config = dict(
    n_layer=10,
    d_model=160,
    n_head=5,
    n_kv_head=1,
    head_dim=32,
    d_mlp=192,
    vocab_size=1024,
    activation='swiglu',
    norm='rmsnorm',
    norm_place='pre',
    norm_eps=1e-06,
    positions='rope',
    rope_base=500000.0,
    rope_fraction=1.0,
    qk_norm=True,
    attn_scale=0.177,
    bias='none',
    tie_embeddings=False,
    parallel_block=False,
    init='uniform',
    init_std_qkv=0.0353,
    init_std_o=0.0353,
    init_std_up=0.0353,
    init_std_down=0.0,
    optimizer='adamw',
    lr=0.00234,
    lr_mult_o=0.876,
    beta1=0.9,
    beta2=0.98,
    lr_head=0.00261,
    warmup_steps=273,
    schedule='wsd',
    decay_fraction=0.908,
    decay_shape='sqrt',
    final_lr_fraction=0.1,
    batch_tokens=16384,
    seq_len=1024,
    doc_mask=True,
    train_tokens=151500000,
    steps=9247,
    dataset='wikipedia_en',
)
Each number is 128 + 24 x the weight over its row's rms, rounded and kept within 0 to 255. Layers, rows and columns count from 0. The size above them is the row's rms in percent of the matrix's.

# layer 2 MLP gate, 192x160, rms 0.0947, rows 144-150, columns 0-159
size [ 98 101  99 105  87  89  95]
[[129 149 168 120  89 118 132 158 145 148 133 148 149 164 134 138 136 150 136  79  86 110 132  97 155 107  97 159 101 117 120 135 103 132  56 134 122 130 154 137 112 174  95 147 134 154 104 114 105 120 124 168  86 149 118 121 145 121 125 121 170 113 137 125 151 130 146 153 128 115 126 106 118  71 115 138 106 107 149 165 154 151  95 155 137 106 143 122 129 133 108 110 141  88 146 121 105 112 155  87  77 111 165 127 167 135 138 112 133 112 144 130 173 137 191 120 133 133 132 159 135 161 157 128 140 127 119  87 151 140 112 180 111 106 108 123 112 119 158  84 176 152 103 106 105 125 116 132 115 128  83 123 159 120 118 100 156 126 158 104]
 [101 159 128 156 111 198 116 114 120 144  91 101 143 172 142 156 129 168 159 140 105 114 121 146 117 119 135 140 106 113 112 140 132 140 148 145 149 117  71 130  96 102 140 136 139 134 140  72 109 130 153 173 108 111 129  98 113 130 127 135 119  78 118 108 124 132 100  99 114 138 130 163 124 153 127 119  94 100 132 125 118 156 107 170 112 138 123 161 130 132 183 151 154 117  93 173 144 149 169 151 127  91 146 137 111 127 113 116 135 153 105  91 117 142 140 169  77 110 117 140 111 133 107 149 153 142 102 126 141  99 134  96 164 133 129 149  77 133 109 126 166 121 166 163 169 106 122 170  93 119 146  92  96 129  96 102 129 116 111 140]
 [120 156 129 108 165 150 107 111 126 141  81 111 100 123 116  97 126 144 162 130 142 172 165 152 183  95 115 133 137 142 130  94 108 127 124 114 138 123 144 144 127 174 123  82 126 151 150 132 110  94 125 112 156 148 134 142  91 125 132 161 100 122  83 108 107 133 126 112 124 158 120 136 130 122 137 135  89 164  88 126 150 163 144 138 159 109 155 111  80 129 128 148 108 139 124 142 126 144 117 107  83 133 135  99 185 134 131 106 107 119 130 158 133 118 111 141 131 133 170 152 119 119 127 134  84 174  92  89 139 149 105 126 133 164 152 115 151 134 130  98  88  92 140 117  84  89 117 139 125 142 105 209 133 151 142  84 103  85 126 128]
 [126 137 142 141 127 180 136 128 123 100  93  95 133  73  97 126 128 153 123 139 100 132 115 143 162 140  87 140 124 127 133  93 127  88 115 141 136 138 117 128 149  98 164 114 126 172 134  77 107 143  89 106 103 136 101  72 143 140 120 159 114 135  60 163 152 119 142 157 109 127 127 162 125 136 139 144 134 146 185 136 121 143 128 141 151 105 129 143 149 134 135 167 137 164  95  86  94 128 134 146 117 109 158 141 119 154 126  94 134 124 125 124 133 121 135 160 116 117 137 152 126 126 128 165 151 137 105  80 173  97 124 137 141 115 110  89  87  89 120 123  98  85 105 141 101 116 131 131 109 122  77 147 192 121 151 161 161 117 148 120]
 [152 112 188 132 107 156 132 169 108 123 161 165 176 129 126 118 135 113 112 158 127 113 157 152 111 120 135 148 123 139 128 137 119 111  85 131 140  83  81 139 148 144 116  75 124 130 128 152 145  91 134 158 101  90 125 129  91 107 140 141 163 138 114 127  84 126 125 150 133 109 136 114 114 136 130 136 111 171 128 123  50 108  99 162 105 107 121 139 135 127 119 165 102 132  90 133  96 143 125 133 135 141 145 137 100 127 142  77 110 132 174 135  94 128 113 128 136 101 126 158 142 145 128 134 116 136  82 117 144 121 123  96 126 123 107 159 175 122 141 108 122 133 112 142 119 139 174 140 143 175 150  95  85 204 131 142 156 174 136 136]
 [135 191 142 127 115 160 165 142 107 115 132  90 111 151 136 135 143 171 105 131 122 128 158 136 110 122 141 135 151  82 152 141 129 152 144 134  68 128 151 164 115 137 134 130 124 118 109 142  92  68  68 110 113  96 132 121 100 136 135 154 105 109  77 172 134 132 117 104 157 117 128  91 103  82 136 158  87 133 143 114 116 116 128 153 118 124 119 155  90 104 159 165 108 124 161 141 143 143  93 151 115 126 157 115 140 163  93 120 105 138  81 134 149 156 128  95  69 123 159 120 127 123 135 140 128 104  89 137 109 139 145 146 113 133 139 104 119 102 135 140 106 166 107 120 146  97 154  92 130 157 143 115 137  82 144 108 148 123 121  84]
 [137 159 146 190 148 111  82 153 123 100 112 107 121 147 122 130 162 144 162 138 129 119 130 145 137  94 138 148 139  97 103 120 136 138 141 146 136 175 117 116  72 150 156 123 124 140 120 123  98 104 140 116 108 168 112 129 130 182 111 100 134 123 147  82 133 133 140 111 122 111 136  97  81 170 131 131  80 119  96 125 107 166  80 141 139 133  88 122 116 147 161 141 161 115 138 131 110 142 142 132 131  89 176 127 126 137 123 126 103 144 113 158 123 152 120 108 116  81 160 151 118 131  93 151 137 124 153  92 113 152 146 128 132  95  96  94 113 166 100 136 149 161 124  96 167 161 194 128 135 118 109 170 117 143 140 137 109 144 128 181]]
# layer 2 MLP up, 192x160, rms 0.0912, rows 144-150, columns 0-159
size [ 99  99 103 100  92  92  96]
[[140 139  93 122 129 153 157 151 119 134 118 115 144 108 127 109 120 103 124 155 118 132  94 122 145  95 118 157 155 138 130 100 144 130 147 196 105 162 100 128 164 126 162 136 124 168  97  65 106 117 126 154 140 128  98 113 156 138 135  70 131 125 118 144 133 152 119 130 118 136 135 129 119  99 118  95 134 155 145 107  96 103 114 132 124 118 109 126 149 157 136 147 137 113 106  92 116 113 169 164 153 147 138 140 117 121 107 176 161 163  93 181 164 137 120 186 137 126  87 108  98 139 114 168 141 159 136  88 134 123 164 124 148 114 106  72 148 139 172 152 139  85 172 109 127 159 105 128 123 129 100 164 113 122  82 140 134 145 142 121]
 [154 126 174 124 136 142 137 120 123 152 109  79 138 104  92  68 116 114 138 138 183 180  61 125 135 124  80 140 167 160 118 102 123 135 127 162 138 163  87 148 148 127 117 121 125 111 127 136  89 123 115 111  97 169 114 149  92 131 131  95 123 140 117 130 155  98  80  96 147 127 118 147 136 132 135 138 160 115 159 110  81 138 136  87 103 124 161 121 141 115 155 129 144 120 128 144 134 142 115 119 177 118 136 134 126 117 137 155 125 111 109 170 104 127 120 127 141 139 136 143 132 138 119 119 102 135  79 136 124 151 191 113  93 133  88 115 128  99  95 115 123 116 150 156 113 173 104 136 181 120  80 152 139 159 100 119 118 157 126 123]
 [111 152 133 113 125 163 159 166  97 180  83 160 131 138 127 109 139 131 137 138 139 127 144 151  98 127 124 109 112  85 155 128 129 134 132 133 159 127 175 103 132 138 128 118 119 131  89 103 104 121 116  85  86 130  98 117 161 141 112 106 116 114  95  78 151 120 140 124 114  91 129 128 155  80 121 108  92 146 101 148  95 162 133 172 137 125 128 111 124 160 141 137 143 130 128 105  99  79 123 142 140 128 153 135 157 126 153 135 107 134 163 166 130 117 151 103 154 126 110 200 155 139 135 122 118 105 162 155 150 117 107 116  67 120 114 147 124 132 126 131 182 123 138 108 119 113 165 137 132 146 119 105  70  75 100 152 123  88  92 128]
 [141 119 141 185 150  98 137  83 143 115 146 115 111 143 136 138 105 124 125 153 147  90 125 137 129 119 108  96 117  91 132  70  70 104 134  90 186  99 114 143 115 113 119 162 122 140 158 161 100 148 102 114 156 126 163 105 127 181 134 122 113 159  89 122 112 108 141 148 143 110 140 129 120 119 118 162 103 138 168 167 114 111 139 129 142 143  71  48 141 114 145 109 127 107 102 110 125 145 175 129 152 160 115 114 131 127 151 151 124 153 131 132 117 116 106 162 128 122 132  90 139 123 122 101 137  96 123 147 134 123 167 108 132 143  85 154 148 145 102 130 126 120  85 115 173 137 166 141 100 147 133 122 158 163 152 149 159 139 113 116]
 [137 136 119 159 171 113 122 138 155 151 120 149 151 131  62 117 122 113 107 145 143 156  92 116 132 122 107  82 151 141  99 120 127 141 145 141 125 128 180 176 121 105 139 144 112 120 139 126 158  91 102 143  93 161 104 149 138 121 128 118 132 141 116 164 129 100 139 106  82  98 146 114 108  82 142 129  88 154 130 122 125 161 103  82 163 143 119 116 109 125 164 125 171 167 150  87 125 109 163 148 154 113 137 110 119 127 116 155 140 100  94 129 139  88 130 123 120 144 126 105 127  63 125 164 130 151 133 112 103 132 120 152 123 122  63  99 112 139 116 124 187 142 126 127 119 120 122  93  77 107 102 171 132 169 128 142 143 106 115 146]
 [122 162  82 132 144 158 124 118 109 155 153 127 136 179 104 114  90 135 103 135 156 105 138 126 128 112 137 176 124 120 134 147 142 196 159 147 117 156 133 147 122 142 134 112 126  79 146 118  95 102 140  97 115 125 134 162 104 136 151 119 104  98 125 144 141 107 118  92 112 136 134 125  92  71 149 167 114 138 143  81 180 122 164  97 112  96 127 152  91 111 125 139 113 124 158  88 149 142 100 150 129 131 122  95 158 168  90 106 110  81 138 133 127 126 124  95 107 100 142 145 130 118 186 101 142 105 108 136 107 120 101 111  86 130 129 139 103 152 166 167 109 166 128  80 135  96 126 125 136 112 110 147 137 123 155 117 159  99 136 125]
 [123 175  97 120 103 185 114 148 134  84 100 127 127 144 166 125  88 124 153 167 132 146 121 142 142  79 134 181 165 104 112 114 144 112 126 134 111 146 131 114 138 145 129 136 125 177 121 126 162 140 114 136 140 152 169 141 130 148  95 142 129 110 184 119 124 152 111  98 147 137 128 112  91 143 138  86 107 124 108 122 128 113 114 159 151 133  81 122 129 132 117 129 129 147 142 154 108 144 164 142 119  75 176 142 105 129 149 166 117 131 116 138 115 141 110 157 108  90 164 131 114 111 110 146 110 136 162 153  90 196 137 110 141 117 113  93 122 149 133 171 115 133 150 118 146 133 139 147 165 141 156 175  98 116 157  88 142 132 176 147]]
# layer 2 MLP down (transposed), 192x160, rms 0.0896, rows 144-149, columns 0-159
size [101 102 101 103  92  91]
[[104 143 140  96 134 136 146 166 106  87 160 111 128 181 150 116 160 145 121 121 127 128  95  96 160  78 144 117 139  84 156 120 115 129 102  96 196 115 113 131 129 114  94 150 178 121 140 102 116 102 127 170 157  95 142 107 144 131 106 138 145 115 123 110 118 130 149 136 179 121  89 152 112 145 152 107 123 105 116 128 120 173 128 125 122 122 161 125 113 161 115 111  96 159 149 130  89 158 124  99 145 134 140 148 150 151 139 115 104 133 101 132  60 186 156 141 149 120 141 152 132 123 148 125 167 124 138 152 122 135  80 153 132  92 137 128 118 148 137 155 146 122 104 144 142 175 133 160 105 136 158 138 122 124 181 109 111 169 133 113]
 [176 114 124 143  91 134 138 128 143  89 112 148 162 113 141 124 135 141  88 132 118  62 135 150 130 147 161 107 135 155 129  93 112 125 152 114 118 105 141 130 149 143 129 119 148 118  74 136 145 138 169 143  83 168 166 182 113 150 116  92 154 128 114 120 153 120 134  94 153 167 152  78 124 158 130  82 153 163  97 147 141 150 140 123 123 119 116 120  99 145 128 109 156 133 173 151 149 145 116 102 145 132  91 124 158  96 141 110 131 148 112  97 139 151  77 152  98 125 122 136 131 103 150 149 135 115 142  86 114 131 119 149 126 105 159 167  97 130 131 111 113 112 110 157 148 118 160 130  78 123 109 103  85 134  83 169 139 125 156 142]
 [140 120 138 125 160 125 159 146 157  96 118  76 125 151 114 120 112 136 107 117 103 167 134 134 104 138 112 119 131 137 101 110 124 159 142 143 159 152 136  98 104 140 127 161  79 123 107 154 139 173 153 143 142 108 139 157 130 133 179 120 123 123 118 115 141 152 120  77 162 105  94 128  85 115  91 123 154 130 119 127 126 137  84 113 180  78 148 119 163 100 143 156 143 157 135  82 143 183  94 143 127 139 117 122 177 116 127  98 139  84 126  77 122  91 134 115 127 128 162  90 166 128 144 137 122 139  99 105 149 138 119  93 115  93 105  95  98 145 151 114 138 127 125  97 137 125  85 174 140 153  95 155 130 117 138 141 162 111 129 151]
 [153 129 125 149 125 166 136 139 163 138 108 169 136 118  79 185 137 113 170 126 154 116 158 118 162 148 112 146 125 157 134 157 149 165 111 131 138 101 129 128 165 108 149 145 124 152  88 105 126 125 113 152 123 103 129 113 120  88 151 104  96 149 117 134 119 134 145 116  97 142 115 133 131  83 184 128 137 133 124 120 126 115 179 132 116 136 108 159 119  75 161 134 128  79 158 105 118 108 163 146 103 175 144 150 163 109 141 150 140  78 123 147 136 101  74  98 117 150 112 161 129 106 115 142 108 142 162 154 105 154 114 101  92  98 122 136  87 145 120 104 136 117 138 120 111 124 108 104 144 146 118 176 140 106 101 138 169  97 113 173]
 [128 148 131 113 137 120 109 150  49 140 167 124 129 142 133 154 149 114 134 136 129  92 118 130  75 122 128 130 146 123 106 137 138 123  97 117  91 113 164 145 121 141 154  86 159 143  95 114 135 117 127 135 160 143 161 129 103  97 196 147 147 135 106 122 119  94 122 178 106 117 153 132 102 103 100 114  97 125 122 130  87 135  84  86 110 130 127 132 102 143 142  97 139 151  92  96 103 108  92 162 112 142 134 116 168 145 179 126 135 142 140 113 101 119 101 165 141 101 172 170 159 126 102 148 138 104 127 122 144 132 110 111 125 129  82 148 149 148 123  99 114 142 100 144  83 111 129 156 168 172 130 100 106 161 164 119 118 116 104 132]
 [120 136 137 118 151 136 157 150 144 132 151 117 163 169 103 127 129 163 120  93 136  95 122 136  86 115 166 134  88 151 142 104 148 164 127 116 120 103 115 148 101 142  85 148 144 116 169 150 112  93 108  96 182 123 127 108 109 109 150 111 130  99 104 135 143 152  85 144 121 124 137 131 140  56 154 142 108 138 137 135 135 108 139 130  95  94 106 146 137 121 137 168 112 133 182 123 132 149 124 158 107 144  98 103 134  84  81  88 179 128 139 123 153 152  78 125 100 150 136 112 127 126 134 142 125 109 107 145  96 129 102 113 125 133 166 115 113 128 137 137 125 155 110  90 104 124 141 132 176  97 171 139 146 134 131 129 199 141 105  91]]